python train.py --n_layer=9 --d_model=256 --n_head=4 --n_kv_head=4 --head_dim=64 --d_mlp=832 --vocab_size=8192 --activation="swiglu" --norm="rmsnorm" --norm_place="pre" --norm_eps=1e-06 --positions="rope" --rope_base=10000.0 --rope_fraction=1.0 --qk_norm=true --attn_scale=0.147 --bias="none" --tie_embeddings=false --parallel_block=false --init="uniform" --init_std_qkv=0.0253 --init_std_o=0.0253 --init_std_up=0.0253 --init_std_down=0.014 --optimizer="adamw" --lr=0.00238 --lr_mult_o=0.779 --beta1=0.9 --beta2=0.98 --lr_head=0.00495 --warmup_steps=527 --schedule="wsd" --decay_fraction=0.841 --decay_shape="linear" --final_lr_fraction=0.0 --batch_tokens=32768 --seq_len=256 --doc_mask=true --train_tokens=182800000 --steps=5579 --dataset="wikipedia_en"
Each number is 128 + 24 x the weight over its row's rms, rounded and kept within 0 to 255. Layers, rows and columns count from 0. The size above them is the row's rms in percent of the matrix's.

# layer 5 MLP down, 256x832, rms 0.0926, rows 81-146, columns 520-623
size [103  94  98 103  85  97 103  91  99  96  94  89 100  88  93  97  97  93 100 103 200 101  83  97 101  94  97  90 100  91  98  95  99  91  93 108  97  95  92 100 105 172  94 101 101 101  92  79  95  92  82  92  99 110 104 102 100  98  87 109  97  87  95  97  96 102]
[[112 105  94 161 125  83 137 144 146  91 136 192 142 148 117 120 130 150 115 115 145 115 114 157 141 138 161 100 106 143 148 138 158 159 116 142 139 115 108 144 119  71 172 122 135  65 134 103 135 182 166  85 129 113 137 120 127 124 109 166 127 134 112 110 171 171 139 135 145 104 177 124 154 101 121 112 109 113 151  68 136 165 103 153 112  78 182 124 138 133 101 146 128 110 115 111 160 119  93 129  94 118  94  90]
 [134 108  89 136 134 132 118  94 136 150 126 137 134 103 135 149 122 140 153 107  91 123 146 102 129 137 146 155 161 104 127 151  94 116 169 104 162 127  99 156 140 106 137 135  88 117  99 126 149 146 139 110 142 105  66  84 142 130 123 133 106 127 147 134 121 118  89 158 121 154  99 144 107 135 135 125 144 131 142 123  88  91 128 110 149 127 145 108 163 125 122  83 126  74 148 126 107 106 141 135 126 120  89 125]
 [112 164 165 121 112 141 130 115 106 162  88 110 139 106 151 137 139 125 155 133 143 131 146 112 126 124 133 150 118 117 138 127  93 175 117 132 162 121  74 122 129 166 108 118 131 148 130  86 113 132  82 150 110 150 133  73 125 134 134 151 131 123 149 136 136 151 142 112 159 101  97 110 124  84  98 119 148 117 133 154 125 150 101 132 160 167 169 149 146 138 113 133 131 125 114 139 164 125 134 116 138 114 123 114]
 [111 145 142  81  86 132 126  95 145 131  98 135 150  97 102 145  92 137 134 113  94 107 102  88 142 150 186 109 104 119 131 120  87 143 112 148 118  96 142 123 135 131 136 132 154 133 132  91 135 118 110 170 117 105  94 155  98 150 119 122 128 147 176 114 109 129 160 137 103 103 120  89 161  99 140 121 130 138 145 141  73 145 102 128 110 140 110 164 153 105 125 102 142 101 163 115 104 121 185 111 149 153 149 129]
 [110 122 105 161 168 134 138 113 149  89 142 116  94 137 141 101 131 153  78 116 141 118 141 176 160 124 133 134 120 118 126 106 135 101 159 136 172 113 143 150 126 129 165 106 134 123 138 114 129  79  67 140 143 122 108 121 129 140 136 139 135 145 107  99 138 125 102 133 120 119 127 137 154 137 137 126 145 121 160 108 110 137 114 136  88 134 113 125 149 139 142  97  92 154  87 152 117 125 159 129 132 142 117 143]
 [108 102 175  89 135 156 107 162 156 116 138 143 150 137 158  72 133  86 122 105 149  72 136 140 123 133 124 133 110 133 116 140 118 145 141 172 107 153 142 133 148 134 115 115 142 149 144 174  95 158 115 150 112 134 178 145 119  96 124 130 126 128 106 160 139 139 153 161 114 114 141 126 142 103 130 121 158 144 164 133 130 107  84 142 132  96 102 131 151 145 126  86 115  93 100 117 100 134 115 133 156 113 117 139]
 [161 111  87 121 134 169 123  90 162 103 119 149 119 137 121  98 150 174 149 125  89 158 130 125 132 111  94 126 153 114 109 105 153  92 144 128  89 159 144  96 128 129 108 137 150 115 146 116 114 122 149 141 112 126 154 147  96 126 109 118 148 129 129  75 156 121 118 123 131  92 117 142 135 152 127 129  84 110 139 117 136  79 123 105 133 133 145 121 106 128 135 131 158 162 138 161 155 132 130 132 158 101 172 157]
 [138 110 162 127 120  99 154  91 118 138 147 126 139  91 116 135 110 119 125 105 141 101 188 150 127 155 192 140 131 180 154 126  93  82 172 151 139 142 140 149 128 145 112 131  97 147  95 146 127 139 113 128 147 163 174 157 117 143 134 146 129  86 160  97 163 130  82 137 104 153 118 127 144 140 122 109  89 106 195 151 125 142 147 118 130 130 149 141 173 114 146  83 146 167 155 100 126  99 148 122 156 101 139 104]
 [156 143 140  87 145 129 144 150 142 125 113 160 141 151 135 102 124 102 127 146 104 140 154  88 156 168  78  88  98 141 141 121 106 147 147 134 106 115 126 156 147 122 147 132 148 114  87 183 129 103 155 127 118 148 125 154 107 106 138 120  92 131 141 123 109 107 133 101 119 127 141 170 158 177 129 135 110 125 128 130 127 126 144 129 174 162 136 130 170 177  96 150 157 160 109 129 148 110 107 113 153 120 155 141]
 [103 123 112  81 135  93 160 144  98 102 125 108 143 149 122  81 122 138 143 190  78 150  95 107 123 139 100 128 116 151 149 129 144 170  78  78 147 132 146 161  78  83  93 133 100  94 112 132 138 101 141 135 144 106 134 127 123 110 107 103 130 125 113 151 130 146 102 112 129 121  95 130 126 117 117 108 125 141 167 115 146 129 139 121 158 133 105 102 133 135 146 127 101 147 124 122 152 132 134 142 121 135 137 192]
 [150 134 158 136 141 142  98  99  91 146 113 117 128  83 151 160  64 135 126 140 141 125 127 147 104 102 168  75 101 156 120 172 115 125 126 102  96 125  82 129 152 120 168 124 139  83 127 104 109 157 133  92 128  99  79 112 153 124 120 156 130 114 122 105 117 137 144  97 171 161 138 142 148  93 133 123 135 163 133 118 117 100 116  95 119 116 139 138 141 127 132 128 104 132 141 129 157 123 114 106 143 122 117  90]
 [119 140 163 141 140 124 139 106 146 152 132 129  91  61 146 128 124 131 116 138 112 155 136 175 113 128 118 113  72 137 126 116 135 130 154 101 117 142 155 146  84 113 110 138 128 139 128 100 149 103 134 125  88 131 135 106 132 141 159 170 122 159 162 104 112 104 130 141 141 150 149 142 134 140 133 121 153 134  91 148 158  85 145  93 160 134 104 104 149 134 155 118 150 124 111 150 136 124 128 109 115 142 155 128]
 [102 127  79 192 153 146 122 117 124 151 139 146 125 152 124 144 108 139 102 134 141 159  71 109 149 137 100 156 109  83 112  70 126 123 102 110 143  99 140 137 113 165 119 149 124 153 122 117 127 120 162 140 121 145 109 146 100 144 101 140 148 134 185 144 115 148 112 132 137 138 139 162  99 109 103 175 121 133 182  95 162 155 128 123 155  94 109 134 109  98 187 166 149 118 151  89 121 140 132 105 101 157 101  92]
 [142 160 167  98 123 116 108  96 107 123 134  84  79 145 124 123 119 127 133 107 145 106 117 139 120 129 102 152 156 122 144 126 123 109  93 119 121 120 142  96 158 146  80 156 148  83 209 187 139 138 108 129 120 142 145 140  88 161  93 113 147 122 157 125 122 100 108  92 122 109 139 106  86 171 165 120 106 122 162 122 109 103 146 124 125 169 110 111 146  96 173 149 130 132 129 121 159 109 109 155 114 129 131 140]
 [108 148 116 137 139 144 148 197 103 105 112 111 103 100 126 117 111 107 155 119 145  99 119 180 142 125 124 131 122 139  87 148 127 101 117 123 167 139 124  72 178 122 119 148 102 134 135 115  97  96 142 130 134 131 115 151 121 166 122 106 150 148 126 141 115 156 120 114 142 146 132 123 133 155 132  85 141 102  86 118 128 136 144 149 123 135 138 157 118 113 155 119 109  84 131 106 116  81 129  83 117 123  96 146]
 [140 142 155 142 119 121 175 166 133 141 139 109 125 127  66 126 136  77 148 177  91 119  98 136 156  88 119 116 172 161 147 163 113 117 130 119 140 110 134 140 111 108 112 113 119 108 142 120 121 103 118 169 108 114  93 130 107 125 123 169 108 113 107 116 119 138 105  87 146 115 110 136 146 140 114 135 155 133 115 156 173 152 149 123 146  99 130 122 151 150  97 128 133 124 117 106 122  80 117 100 141 104 154 137]
 [158 134 113 143 122 141 132 110 140 118 105 180 125 123 117 135 134  98 141 139 136 152 117 100 132 159 139 132  92 156  96 123 121 124 143 107  95 118 105 114 111 131 148 127 115 166 116 155 145 145 132 124  94 127 124 117 177 135 105 126 124 128 151 105 104 111 141 154 148 160 192 127 153 124  93 139 115  93 158 135 200 100 151 137 108 119 143 127 137  76 149 165 160 107  94 124 103 132 137 107 149  93  99  97]
 [126 156 105 104 149  92 146 107 134 111 118 125 145  96 152 151 165 134 145 107 121 144 154 100 130 159 125 113 115 124  85 156 163 117 191 104 120 110 142 124  87  87 124 120 127 107 142 132 139 115 139 174 130  99 113 122 171 141 161 131 113  91 140 117 127 125 133 147  87 143 120 120 124  98 147 152  81 110 102 115 150  94 123 166 100 131 155 168 168 158 134 129 140 159 117 118 140 125 108 155 122 121  95 156]
 [117 115 129 136 171 130 126 109 114 152 137 121 138 154 157 129 139 128 123 160 138 121 116  70 129  99 132 103 118 108 111 134 109 152 127 131 132 122  79 163 148 137 144 140 126 117 142 136 141 126 115 120 114 152 110 142  94 150 123 147  92 124 122 118 132 117 169 115 164 156  90 159  87 136 138 129 125 120 112 128 100 133 126 104 134 149  98 147 133 117 114 118 139 124 134  84 118 117 122  98 116 120  81 120]
 [148 146 151 149  91 154 108 130 113 121 146  97 135 132  95 132 133 108  96 136 148  95 154  89 130 170 120 126 179 132 134 133 132 129 100 108 132 114 138 144 116 132 117 169 151 103 118 128 159 143 163 155 104  82 197 109 145 159 119 160 130 133 119 121 153 135 111 178 130 103 126 121 117 130 117 123 143 106 133 189 134 152 137 111 160 132 147 137 149  90 133 113 112 128 133 105  77 147 132 120 135  93 143 141]
 [130 137 120 116 201 143  82 114 145 126 128 156 106 142 125 129 160  58 135  63 144 103 114 164 110 145 121  96 115 126 136  99 149 131 135 126 132  99 132 104 133 128 146 136 114 122  94 152 115  88 160 110 143 124 109 113 146 105 116 139 177 105 127  89 170  55 153 133 105 154  67 118 116 136 139 111 137 135 105 120 144 122 103 211 121 136 102 105 104 104 178 138 151 136 103 118 140 142 146 127 113 123 158 107]
 [131 165 142  76 139 148 127 115 111 145  91 163 127 105 152 142 107 111 123  98  95  88 130 118 110  99 144 113 138 108 139 136 122 141 152 105 148  80 114 158 123  89 161  89 137 135 136 111 147 114 116 119 100 143 132 124 104 136 145 149 132 106  99 133 106 105 160 148 172 115 112 114 114 175  80 164  52  93 116 114 152 142 157 119 175 120 152 129  96  39  99 161 107 139 162  78 108 115 159  74 131  96 130  95]
 [138 146 102 125 158  92 139 128 113 128 119 156 102 121  94 161 156 115 134  90 113 146  89 117 180  80  68 127 128 146 111 151 109 101 140 207 164 115 128 112 145 149 142 135  84 123 122  84 121 148 132 119 147 153 158 118 117 160 159  78 118 132 124 121 136 102 155 126 131 118 156 138 146  80 139  90 141 122 129 118 151 134 124 138 101 135 107 114 138 110 128 137 151 154 143  50 119 144  96 119 140 174 129 109]
 [147 156 159 100 130  86 146 142 104  85 147 114 155 105 141 103 125 106 131 128 109 113 111 192 106 153 156 139 156 160 112 170 123  75 122 141 131 141 106 112  62 162 140 128  93  89 127 104  96 113  79 125 123 108 103 107 120 162 130 136 104 145 142 147 122 128 134 118 147 144 137 167 175 106 135 109 141  95 113  99 154 152 161 113  84 159 175 142 183  86 125 154 122 153 110 115 131 115 104  99 113 135 164 104]
 [125  84 105 151 145 136 102 166 141 107 170 139 125 144 150 157 141 105 134  98 141 114 122 106 135 128 134 144 158 110 109  92 144 147 154  91 127 162  95 123 118 111  99 132 145 142 145 102 158 138 144 106 156 165 141 133 149 107 125 153 132 166  88 102  78 157 114 109 110 134 124 125 118 118  87 129 114  99 135 131 154 115 149 100 133  86 135 105 103 126 140 154 176 153 157 121 107 121 172 117 120  80 120 124]
 [121 124 147 123  61  84 177 131 136 131 141 148 152 181 112 121 127 135 137 132 144 113 152 117 149 115 142 141 160  96 150 169 142 105  47 147 178 116  93 127 134 127 134 129 144 122 138 144 120 150 122 148 143 128  85 125 120 104 105 136 123 122 112 127 113 114 115 153 152 142 102 145 123 140 134 114 151 145 127 138 108 153 124 106 120 114 152 128 163 105  91 153 101 143 119 111 136 128 137 107 103 102 124 112]
 [114 120 147 134 160 202 116 134 105 134 166 103 105 126 141  90 121 141 130 101 129  95 112 129 173 131 101 113 127  81 104 114 123 161 113 171 132  84 111 123 168 120 144 111 172 131 128 118  85  79 144 128 177 130 137 109  99 106 121 127 148 155 109 122 138 101 147 211 175 110 170 135 180 102 144 112  77 111 123 139 146  64 136 150 163 114 135 124 131  84  97 127 113 135 146 109  73  90 101  83  81 158 130 106]
 [142 155 135 155 130 114  92 151 151 138 117 139 138 119 165 139 148 134 152 130 141 146 106 160 105 114 185 170 124 126 197 141 117 138 158 151 106 145 123 127 136 126 146 152 130 161 132 134  98 141 153 110 121 133 144  99 138 147 131 108 142 123 174 156 100 148 135 141 115 107 146 128 147 121  93 142 126  99 116 118 142 130 105 129 102  86 150 131 115 130 121 114 128 124 130 118 134 114  42  95 156 134 105 128]
 [103 134  93 112 156 165 135 116 161 158 160 169 115  96 127  90 106  95 104 106 122 123 173 114 148 118 137 160 146 125 143  86 110  77  71 181 164 153 138  95 133 141 133 139 114 143 129 166  87 152 148 144 142 160 117 123 103 120 133 124 142 147 121 148  90 152 122 110 108 156 130 128 140 113 140 119 153 136 140 161 126 161 108 102 109 157 139 113 138 145 109 144 143  65 110 145 105 114 131 145 140 108 170  95]
 [ 85 108 127 171 109 103 133 146  82 136 181 142 112 150 150 162 148  95 126  99 118 109 161  84 146 102 160  99  92 142 113  65 127 116 116  80 125 133 108 154 126 109 157 167 101 161 118 106 122 148 104  86 146 161 135 171  89  74  74 133 108 157 123 134 125 138 112 136  94 156 155 180 127 125 122 101  97 155 132 191 135 121 138 148 117 104 112 139 140 120 129  95 111  83 119 120 123 128 162 158 132 120 120 156]
 [160 142 152 109 122 128 129 118 106 139 131 140 158 161 111 107 141 112 143 113 123 169 135 117 113  95 107 121 153 121 112 129 130  94 148 108 141 147 130  87 152 139 118 160 105 104  95 187 128 151 133 102 146 147 154 125 124 143 105 119 123  95 152 104 123  90 129 131 121 162 143 137 153 133 113 107 124 117 123 106 145 152 137 105 132 113 134 148 120 158 131 113 143 175 108 129 159 116  92  92 158 128 108 145]
 [145 112 140 123 114 137 105  73 133 193 104 131 179 144 149 164 121 121 134 127 126 143 142 107 109 127 155  88 138 114 109  95 108 116 119 158 131 132 115 114 173 131 111 154 124 119 187 147 120 151 107 133 106 140  76 103 126 111 161  84 152  70 102 125 113 143 135 128 118 152 149 126  97 142  97 158 143 154  98 160 145 142 145 133 119 140 147 110 129 150 139 168 119 132 119 120 125 142 156 120 119 153 172  89]
 [101 100  90 156 135 126 127 107 137 153 120 132 164 119 138 135 128 123 106 139 131 148 108 161 120 147 161 139 126 164 115 111 106 111  91 165 149 136 112 147 119  93 126 133 160 119 107 114 114 131 115 100 135 122 136 102 131 115 111 153 165 145 140 124 117 113 150 119 148 114 110 119 149 149 137 133 131  81 165 115 136 138 135 121 122 130 120 115 167 107 126 147 123 102 196 146 140 146 124 144 132 106 135 127]
 [138  94 118 115 117 106 108 118  93 122 137 113 118 166 101 119 116  87 120 158 117  93 143 133 136 106 127 113 126 110 127 150  95 124 120 119 155 147  82 103 101 144 113 105 137 116  99 152 120 162 110 161 156 103 117 121 137  71 102  81 121 104 169 160 137 152 116  87 139 148 122 106 136 153 135 135 132 105 150  92 140 101 137 146 168 140 150 130 159 163 133 138 123 135 133 135 158 130 139 171 135 102  78 130]
 [ 99 155  74 125 113 101 187 169  86 125 145 105 137  98 148 147 131 196 138 134  88 137 109 124 131 160 130 155 120  98 108 176 108 135 123  93 100 104 147 105 161 116 133 176 127 147 128 118 115 137 147 146 106 150 184 183 106 133 158 131 128 134 138 135 147 126 103 134 109 134 125  85 120 141 133 177 124 110 165 129 123 101 151 132 105 152 169 137  99 110 134  80 140 101 149 167 170 133 123 144 133 152 137 160]
 [146 147 147  76 135 155 141  98 130 119 136 114 131 143 112 116 154 149 124 149 163 154 156 132 120 123 157 118  61 126 128 107 141 146 160 132 132 162 109 122  90 132  94  92 101 102  80  65 130 192 131 119 120 155 105  87 155 112 127 139 134 121 134 108  91 111  99 153 127 104  68 124 188 165 125 140 182 134 148  82  99 134 136 134 130 127 132 154 146 116 134  77 117 112 112 111 103 108  86 109 103 200 130 107]
 [134 130  94 124 135  90 104  98 143 147 176 134 120 160 135 102 126 138 124 116  87 118 139 126 126 110 109 122 120 163  93 143 122 166 144  96 127 158 168 117 137 108 149 102 143 120 124  86 109 148  86 139  81 158  92 147  89  97  85  94  90 127  77 131 127 118 155 109  93 171  98 106 119 123 149 133 149 141 165 148 184 140 115 130 136 156 119  95  90 136 114 150 144 143 126 159 123 101 148 103 112 106 141 136]
 [150 139 148 113 135 105 159 145 127 113 138 110  82 136 156 126 151  95 161 139 110 155 102 117 145  76 120 120 103 152 157 144 164  95 145 133 162 134 175 143 116 148 143 102 126 125 104 140  76 107 135 103 144 154 110 132 113 144 130 137  90 147 105 122  94 134  86 153 122 165 148 163 147 106 158 127 104 129  90 128  77 126 147 108 110 111  81 131 129 112  77 134 102 174 166 114 108 125 134 142 126 127  74 117]
 [120 151 120 165 143 129  90 151 138 104 157 145 151  94 137 142 124 106 106  74 123 100 135  90 117 112 113 109 131  90 119  93 129  75 124 162 151 131 142 134 121 147 154 166  93 144 150 121 134 108 152 134 146 124 135 139 144 120 147 138 116 122 137 125  94 121 128 135 112 122 153 155 165 108 149 159 133 128 168 117 153 157 124 117  76 119 139 103 191 105 118  99 104 142 125 137 159 104 127 127 134 162 146 120]
 [142 121 135 139 157 143 138 131 117 142  80 154 156 138 119 127 162 152  78 134 109 142 120 171 171 126 174 153 111 124 110 135 121 133 152 149 105 106 127 154 112 123 134 114 113  88 126 106 131 145 124 121 132 111 134 125 103 103 100 102 148 124  95 126 108 132 131 152 194 186 104  87 119 125 146 162 123 117 128 138 143 163 106 135 103 102 134  79 162 145 165 124 145  99 115 136 114 100  82 130 127 140 151 102]
 [127 149 100 170 180 150 142 120 117  75 127 142 106 114 119 114 166 120 135  86 134 117  78 108 159 127 132 109  69 118 127 152 168 120 120 120 138 139 125 126 141 100 132 119 120  84  95 107 146 146 119 154 136 135 135 151 169 132 127 154 172 172 135 161 101 144  99 129 170 117 131 119 106 134 127 122 128 116 148 152  90 137 153 140 133 139 120 137 123 118 149 119 137 135 146 133  80 135 119 146 111 103 132 123]
 [134 116 125 121 105 116 146 140 151 127 124 105 122  92 106 113 109 126 119 148 150 113 162 129 113  83 164 124 157 115 148 162 121 123 167  92 115 140 178 110 101 115  93 145  96 115 110 129 143 158 107 151 124  98 200 131 129 125 123 156 132 100 141 163 106 157  85 113 155 136 135 110 135 120 120 162 138 125  89 144 114 159  94 103 118 120 121 110 187 106 107 124  84 122 136 122 114 121 122 140 142 130 133 121]
 [138 112  78 139  97 119 115  97 131 137 147 103 155 107 161 160 101 135 137 136  78 141 146 108 151 109 152 118 113 148 148 137 145 129 123 156 136 147 131 128 132 138 137  89 140 178 147  96 123 106 164 122 148 134 116 150 114 137 165 171 177 124 141 144 137 132 141 154  55 139 101 107 163 174 117 154 160 128 132 142 172 134 160 114  70 120 168 127 117 121 114 104 136 128 147 140 100 129 133 130 120 125 126 159]
 [192 109 136  89 143 106 105 128 115 160 102 130 115 109 117 129 136 123 143 125 105 116 142 114  92 126 167  90 162 146 149 184 101 121 112 140 161 163 156 131 159 108 140 155 145 167 137 132 179 131  73 126 120  90 126 141 175 142 123 153  79 124 134 132 168 147 125 135 133 117 126 110  95 128 121  78  89 118 136 187 124  65 125 134 120  95 108 130 137 131 127 147  98  99 130 111 124  83 101 132  89 147  78 139]
 [139 156 126  98  80 111 134 131 127 139  98 112  99 123 154 161 137 149 136 125 154 161 107 175 153 134 136  87  98 129 128 119 135 128 137 132  87 106  97 137 103 112 143 158 134 127 118 108 122 145 120 166 163 177 170 118 126 110 134 169 123 112 163  92 135 112 121 165  96 122 112 142 116 143 106 125 125  92 110 155 130 141 133 121 150  84 127 118 109 114 158 109 155 197 101 147 144 141 115 160 116 115  98 117]
 [131 134 117 147 156 101 122 115 182 123 124 109 140 123 144 118 120 116 119 167 160 115 143  75 168 115 153 140 119 143 125 138 193 128 124 120 130 120 115 176 154 117 140 154 106  95 126 120 209  90 126 103 136 106 151  97 164  98 123 126 118  82 162 140 108 158 154 118 146 121 145 151 147  88 135 156 127  91 130 109 142 135 128 143 144  83 148 119 176 126 138 133 103 120 117 124 126  98 135  96 121 136 150 122]
 [193 100  95 104 111 137 159 141 195 114 145 132 153 139 143  96 128  93 116 137 164 108 117 145 104  99 117 155 133 111 105 107 137 104  94 167 142 103  87 111 105 144 221 149 138 122 138 116  99 109 126 132 154 129 110 125 104 125 139 113 158 129 118 126 130 125  68 137 203 180 114 110 162 112 116 143 125  83 111  83 141  90  91 120 140  83 102 135 151 185 137  83 105 118  83 117 140 103  91 147 147 117 121 114]
 [121 198 103 131 102 132 122 120 119 156 142  78 142 123 147 123 196 106 134 121 121 117  83 148 105 136  93 125 107 113 120 134 125 142  99 110 138 114 157 134 118 143 113 161 183 130 143  98 107 139 142 117 157  93 111 110 122 147 148 125 110 102 127 112 115 174 171 138 124 177 108 155 149 145 153 134 133 115 187 119 145 144 114 134 140  98 113 124 140 108 116 145 104 144 149 180 127 138 144 139 110 168 119 154]
 [118  95 155 127 174 123 118 153 137 116 148 120 167 153 153 132 113 151 161 131 108 113 119 138  90 131  94 138 119  88 147 117  96 163 131  97  75 111 104 122 108 141 124 129  93 143 130 147 133 157 100 113 172 146 107 123 128 144 102 123 104 134 114 132 183 112 152 109 130 161 127 121 108 165 106 121 105 141 187 101 101 100  87 132 131 116 116  91 132  99 116 133 185 165 108 135  82 116  94 149 115 192 137 135]
 [145 151 110 148 117 135 123 100 134 132 122 111 152 117 139 124 175 118 136 113 129 142  99 144 127 109 128 189  85 163 143 165 134 118 156 151 143  88 118 140 116 137 126  62 137 145  95 121  66 166 111 122  99 147 138 138 128 153 150 134 173 131 110 120 104 125 144 129 136 106 175 103 168 139 139 129 158 118 150 140 133  97 113 118 116 134 122  76 110 132 184 145  99 101 158  97 107 128 148 117 116 195 122 126]
 [125 123 101  83  59 140 118 141 150 168 122 134  77 138 114 144 133 101 133 155 103 118 158 163  78 122 125 145 136 140 129 165 144 160 140 123 157 125 122 107 130 127 128 124 165 124 137 124 118 121 113 127 126 120 128 133  91 129 110 143 134 120  66 140 138 144  85 140  86 127 170  96 143 129 172 125 153 133 153  60 153 108 114 151 121 106  98 155 125 209  90 146 125 136 139 102 128 125 119 136 145 163 110 161]
 [128 135 147 132 145 127 105 156 148 168 116 121 119 111 153 119 132  65 124 171 103 126 162 104 110 126 146 146 127 104 135 104 141 133 144 123 137 148  93 128 140 110 108 105 133 113 115 154 132 109 143 120  64 160 116  92 111 136 164 152 126 176 107  99 122 126 148 114 134 153 116 126 177 186 171 141 110 123 124 120 123 144 166 110 109 101 128 172  98 178 156 170  88 134 177 167 138 141 134 131 140 123 160 142]
 [124 180 152 139 116 132 137 124 112 142 121 129 125 103 149 106 155 147  99 147 139 146 135  74 149 103 155 168 107  86 124 154 155 105 124 117 121 106 179 113  96 135  85 156 151  61 178 140 131 132 118 128 126 133 133 132 160  96 115 116 140  90 198 131 116 106  79  99 149 144 126 149 125 179 171 158  97 134 102 136 138 169 173 161 161 141 144 128 104 142 136  93 125 101 122 120 122 121  95 132 123 104 120 156]
 [147 107 118 128 150 137 120  95 167 171 112 148 152 148 112 144 117 144 143  74 112 127  67 171 146 134 102  88 100 132 124 132  59 110 127 116 105 130 139 140 163 157 164 169 135 156 160 138 123 145 144 110  97 159 151 126 166 143 116 115  59 153 116 151 122 167 141 136  99 132 126 141  98 134  90 137 150 104 121 132 141 108 111 195 133 121  72 146 135 123 142  97 142  77 114 104 134 160 117 124 134 130 134 124]
 [115 139 137 119 127 129 113 120 165 127 111 123 127 151 119 109 154  80 123 126 117  91 136 113 116 168 154 154 139 107 148  99 121 102 136 137 127 154 117 127 125 105  71 168  93 107 142 118 130  93 118 138 117 153 154 123 152 141 127 183 137  95 136 112 160 165 131 121  92 120 150 122 117 102 102 168 116  94 116 122 109 125 114 106 122 111 162 105 157 132 125 103 110 105 127 150  83 160 145 103 107 149 102 116]
 [117 112 107 126 119  76 176 151 133 149 151 140 147 163  96 114 127 113 124 128 148 116 102 179 183 105 146 149 108 134 103 127 148 130 117 161 141 111 134 131 133 151 119 174 122 118 104 136 131 175 108 122 124 148  76 129 137  92 170 136 142  75 129 148 121 109 131 117 119 144  98 161 129  72 111 118 118 106 117 123  96 129 119 148 142 117 145 183 123 121 106  92  94 142 104 142 141 134  73 120 139 113  89 140]
 [140 112 144  87 155  81  91  99 113 177 154  87 144 129 122 129  74 134 126 132 136 146 100 173 107 145 159 148 126 111 194 120 168  91 150 126 166 126 131 136 151 141 119 109 115 138 127 128 142  99  96 116  99 162 110  69  98 125 169 130 146 134 120 105  86 155 148 132 118 163 124 163 155 100  81  97 165 149 108 142  78  90 123  97 113 142 107 163 148 139 124 127 106 143 100 134 155 130 138 131 172 109 120 149]
 [127 110 165 107 118 109 122 136 121 126 116 132 150 133 126 107 107 185 125 105 105 152 115 140 120 149 129 125  53 186  83 133 123 132 173 120 115 131 129 126  92 120 126 120 178 103 117 146 145 134 114  84 120 130 144 149 116 103 123 138 132 119 113  72 143 139 165 165 124 120 139 156 142 133 147 110 100 104 152 154 131 121 104 135 123  95 143 125  80 140 122 135 150 137 114 119 145 110 116 139 110 117 134 139]
 [114 183  92 124 149 122 134 154 137 134 117 150 134 145 151 114 115 165 139 122 129 155 119 135 121 116 116  84 150 122  82  81 117 161 165 186  89 126  77 116 114 130 109 112 124  67 109 118 150 152 170 112 111  89 148 133 132 152 135 115 132  94 130 126 157 114 168 112 115 121 167 113 128 112 111 131  76  63 147 124 146 122 109 126 132 115 130 124 105 111 158 113 155 150 139 142 112 158 136 148 140 121 118 115]
 [144 142 101 144 148  48 160 159 119 127 109 127  85 107 131 131 115 181 101 141 177 121  97 115 118 140 132 134  95 167 139 144 116  41 143 126 178 132  83 112 130 129 102 133 125  96 107 124 108 159 123 119 121 129 127 132 124 144 138 126 109 145 130 132 164 112  97 127 130 117 162 117 190 140 106 105  96 137 161  85 114 145 114 113 105 170 125 109 139 126 153 112 150 138 160 107  88 150 116 129 116 116 136 140]
 [110 113 113 123 109 159 160 122 125 100 100 155 136 123  78 132 110 135 148 151 145 112 115 141 177  88 124 168 104 131 166 113 164 119 134 107  84 128  89 101 181  86 121 128 125 119 114 140  83 109 128 144 128 119 153 132 114 120 130 166 132 118 126 134 158 125 133 125 130 115 132 116 124 132 143 136 129 141 131 136 165 113 158 155 124 116 160 123 113 111 167 117 152 113 136 126  83  99 129 154 133  93 129 118]
 [126 134 109  94 116 109 130  78 149 126 143 105 124 151 101 116 121 121 105 135 194 125 170 111 136 146 139 128 150 106 117 124 130 105 125 146 111 152 111 107 126 164 128 172 129 171 104 181 134 164  86 123 116 133 119 160 112 143 138 133 118 144 107 134 168 140 149 138  88 108  67 113  96  91 127 130  92 184  88  81 144 141 125 155 107 112 148 124 156 163 135 123 118 149 122 154 123 142 136 144 154 181 142 112]
 [168 135 135 106 148 136 178 123 138 109 178 155 102 133  93 135 152 144 103 131 111 128 132  89 137  85 148 154 135 128 158 141 121 104 114 121 130 128  91  90 140 146 152 131 119 103 128 120 112 135 154 125 165 158 138  85 141 182 110 142 130  96 134 111 125 137 134 104 133 131 132 144 124 100 122  53 149 107 103  92 118 113  95 165 157 109 133  93 102 106 103 139 123 150 126 100 131 168 107  91 157 156 117 149]
 [ 92 156  88 138 120 115 130 135 104  94 117 126 155  99 190 123 137 126 143 111  95 106 123 101 103 136 114 110 116 118 102 143 169 114 126  98 120 171  98  89 138 103 137 110 192 147 135  90 152 128 145 138 129 118 120 156 102 127 123 188 103 139 129 130 114 127 167 141 132 110 137 158 129 163 128 135 115  84 102  81 157 110 152 135 160 149 116 112 131 121  99 115 102 108 159 149 103 128 121 146  57 156 149 123]
 [ 99 128 127 135 131  90 124 112 154 117 137 158 131 142 111 130  70 129 147 153 123 132 129 156 135 161 144 150 133 127 116 101 187 114  92 111 138 143  96 151 133 109 132 148 143 147 112  89 153 109  63 101  85 164 110  95 100 139  84 118 132 100 124 137  99 130 111 165 112 105  99 156 134 123 119 128  98 128 126 134 101 127 141 140 122  90 145 136 111 119 114 152 145 122 161 134 136 110 107 114  80  93  87 114]
 [168 101 152 135 121 112 140 130 126 122 103 123 138 130 126 133 153  59 155 161 156 132 167 156 138 138 109 183 135 123 134  85 143 151 127 141 169 129 137 144 133 153 116 167 170 132 119  96 124 135 127 136 123 176  83 146 158 110 166 165 114 125 134 121 123 113 117 195  96  98 113 112 159 114 127 110 130 173 142  80 157 134 157 118 134 119 109 149 124 134 135 142 122 163 139 117  91 125 175 137 122 121 110 146]]